Weights of a small transformer language model.
Architecture: RMSNorm before each block, no biases in attention or MLP, tied embeddings.
Training: a variant of Adam for these matrices, 470M tokens, 14332 steps.
Each number is 200 + 40 x the weight over its row's rms, rounded and kept within 0 to 999. Layers, rows and columns count from 0. The size before them is the row's rms in percent of the matrix's.

# layer 3 attention output (transposed), 192x192, rms 0.0975, rows 178-188, columns 128-191
083,372,248,177,178,196,89,223,189,250,208,119,292,168,121,209,148,229,218,167,207,217,186,178,252,219,193,175,237,248,234,150,211,162,188,206,200,211,171,223,193,216,212,211,201,227,211,179,230,160,196,227,226,194,182,230,183,195,133,171,315,261,197,186,175
082,237,307,155,142,199,184,159,173,178,168,218,135,122,232,267,250,220,187,208,169,143,189,178,235,185,175,203,244,190,160,173,221,216,198,293,189,263,226,218,126,240,219,274,245,194,72,166,188,165,202,217,224,183,218,185,126,199,176,207,178,246,192,91,184
083,118,125,221,215,229,249,288,162,237,153,241,243,166,173,191,238,208,221,257,184,187,167,226,163,165,225,198,273,190,149,192,171,107,136,239,263,157,226,188,204,125,242,186,177,195,177,210,198,172,146,217,172,288,198,206,217,183,274,221,214,201,194,170,176
084,256,212,196,272,177,215,174,148,272,227,232,199,104,168,191,213,116,290,169,214,233,217,184,181,230,208,207,175,198,200,251,153,190,188,170,126,186,242,244,177,162,185,200,282,182,151,204,217,197,209,159,233,211,164,258,233,183,189,188,221,212,223,231,169
081,167,229,231,169,227,225,252,195,188,216,165,181,287,124,195,210,208,202,291,159,219,218,174,189,268,192,192,221,170,249,165,192,146,165,138,220,188,160,200,228,233,201,301,210,172,226,173,221,197,206,216,52,225,208,130,182,192,186,231,208,241,179,208,186
084,116,181,240,188,224,106,255,164,187,212,239,195,194,189,223,195,256,228,199,168,173,141,142,207,184,218,206,141,204,210,188,248,290,178,166,237,252,186,229,204,203,150,250,162,123,178,196,252,159,214,171,125,197,186,175,228,220,279,145,234,212,212,251,248
082,268,212,278,211,177,161,93,202,264,218,224,162,210,218,199,233,231,281,95,227,207,206,227,239,128,262,223,120,213,204,207,203,232,143,210,229,242,220,191,202,211,197,146,169,222,218,148,207,208,216,201,197,172,105,213,176,277,211,211,192,168,212,239,198
087,261,212,197,216,140,219,178,174,182,269,147,178,233,237,220,216,174,142,81,134,255,182,171,139,210,229,198,232,218,238,239,255,178,113,237,97,224,227,210,170,112,165,165,149,150,133,156,206,164,254,183,236,226,194,177,190,157,181,189,202,200,189,214,182
085,225,170,204,215,195,240,255,147,185,205,212,244,211,254,210,264,134,232,215,193,180,229,140,217,213,212,243,234,188,279,225,172,133,190,263,175,141,182,172,192,196,244,86,203,215,256,173,200,178,223,168,137,269,143,130,219,182,231,177,234,177,210,236,271
081,167,141,222,258,205,182,216,169,245,181,190,221,224,160,161,154,176,211,137,220,235,237,207,184,197,214,196,139,214,232,306,232,263,200,225,229,130,215,250,198,187,192,169,88,255,227,164,223,190,170,176,204,196,223,176,245,217,113,183,89,167,273,204,131
080,187,155,198,221,177,213,167,232,200,213,186,192,192,237,214,206,235,193,205,153,217,218,249,263,225,162,204,254,174,189,261,168,163,208,125,154,124,217,206,191,230,201,232,221,258,151,253,218,185,262,175,284,206,189,186,214,142,156,165,159,151,204,155,236
# layer 3 attention value, 192x192, rms 0.0979, rows 179-189, columns 128-191
086,191,269,142,206,226,202,159,186,192,145,197,170,165,241,259,212,238,152,222,197,69,198,200,196,197,192,185,239,247,171,165,192,188,188,287,177,265,167,236,84,228,182,262,219,163,129,173,148,202,183,171,230,177,175,181,143,209,125,213,176,223,223,120,217
084,190,106,209,198,218,235,310,181,205,145,190,230,198,162,164,237,209,228,222,234,179,159,266,170,216,286,147,266,211,156,210,199,161,163,235,286,172,298,200,206,153,240,205,178,199,183,217,207,189,166,218,195,256,193,195,235,139,235,246,227,187,243,214,226
085,177,248,235,231,106,231,198,150,246,200,270,189,175,149,207,182,142,225,213,145,200,203,213,136,254,193,171,198,188,178,263,233,202,204,189,154,195,168,248,225,162,169,215,281,196,163,166,208,215,126,177,198,209,161,276,218,175,188,250,217,212,196,243,153
085,194,254,246,190,193,230,234,230,180,199,208,212,220,145,214,207,229,232,227,111,228,173,144,158,252,203,184,214,171,236,189,203,148,172,109,243,242,119,196,229,225,287,286,189,188,195,211,167,239,167,215,90,214,204,154,212,142,193,192,203,232,153,206,200
088,199,226,271,184,221,114,238,212,200,173,202,198,215,192,230,211,259,188,210,192,171,189,152,202,187,228,234,153,205,227,190,289,284,201,210,227,245,215,271,203,159,115,225,129,162,197,216,221,96,249,175,119,194,209,167,204,210,218,139,264,197,242,225,206
083,171,228,270,241,168,164,113,216,256,238,170,163,230,243,193,197,186,210,186,230,269,163,236,244,201,328,221,194,195,221,209,226,159,222,232,216,242,180,161,195,172,165,139,140,289,192,120,174,220,196,268,186,158,164,180,170,235,208,191,173,143,167,221,193
087,204,199,198,268,191,228,121,170,181,225,175,191,217,232,229,216,189,211,188,204,235,184,185,125,202,179,190,203,266,206,234,250,186,78,204,125,241,180,206,133,136,169,173,225,122,170,126,202,152,183,227,239,162,183,184,212,180,188,199,196,175,165,212,217
086,218,148,196,166,180,246,236,140,217,186,184,243,199,205,218,313,157,253,210,239,146,253,124,226,253,222,215,220,257,236,239,196,139,171,243,171,179,159,194,203,203,255,91,198,234,271,170,155,196,203,161,145,228,168,132,217,205,231,220,220,208,243,209,256
081,203,167,156,204,199,147,233,239,249,149,176,210,209,173,223,120,175,236,183,181,245,176,254,170,160,210,187,156,208,205,277,217,249,214,219,184,147,124,226,214,181,182,207,133,220,259,170,249,192,169,193,240,175,183,207,216,232,208,202,112,144,242,184,154
084,209,161,213,214,200,252,150,222,215,195,227,152,192,190,244,178,273,257,180,130,195,205,209,257,221,132,185,271,221,221,238,162,186,200,148,164,146,239,180,233,246,130,234,157,245,189,242,244,213,324,192,284,193,145,213,192,170,172,178,175,168,177,170,193
086,247,183,194,255,198,195,192,179,176,274,170,266,186,245,145,266,222,258,220,217,212,173,154,242,248,264,176,229,181,226,222,262,203,197,234,227,252,145,191,261,169,241,151,227,234,196,261,162,245,222,208,258,219,155,145,180,235,184,222,163,133,170,199,224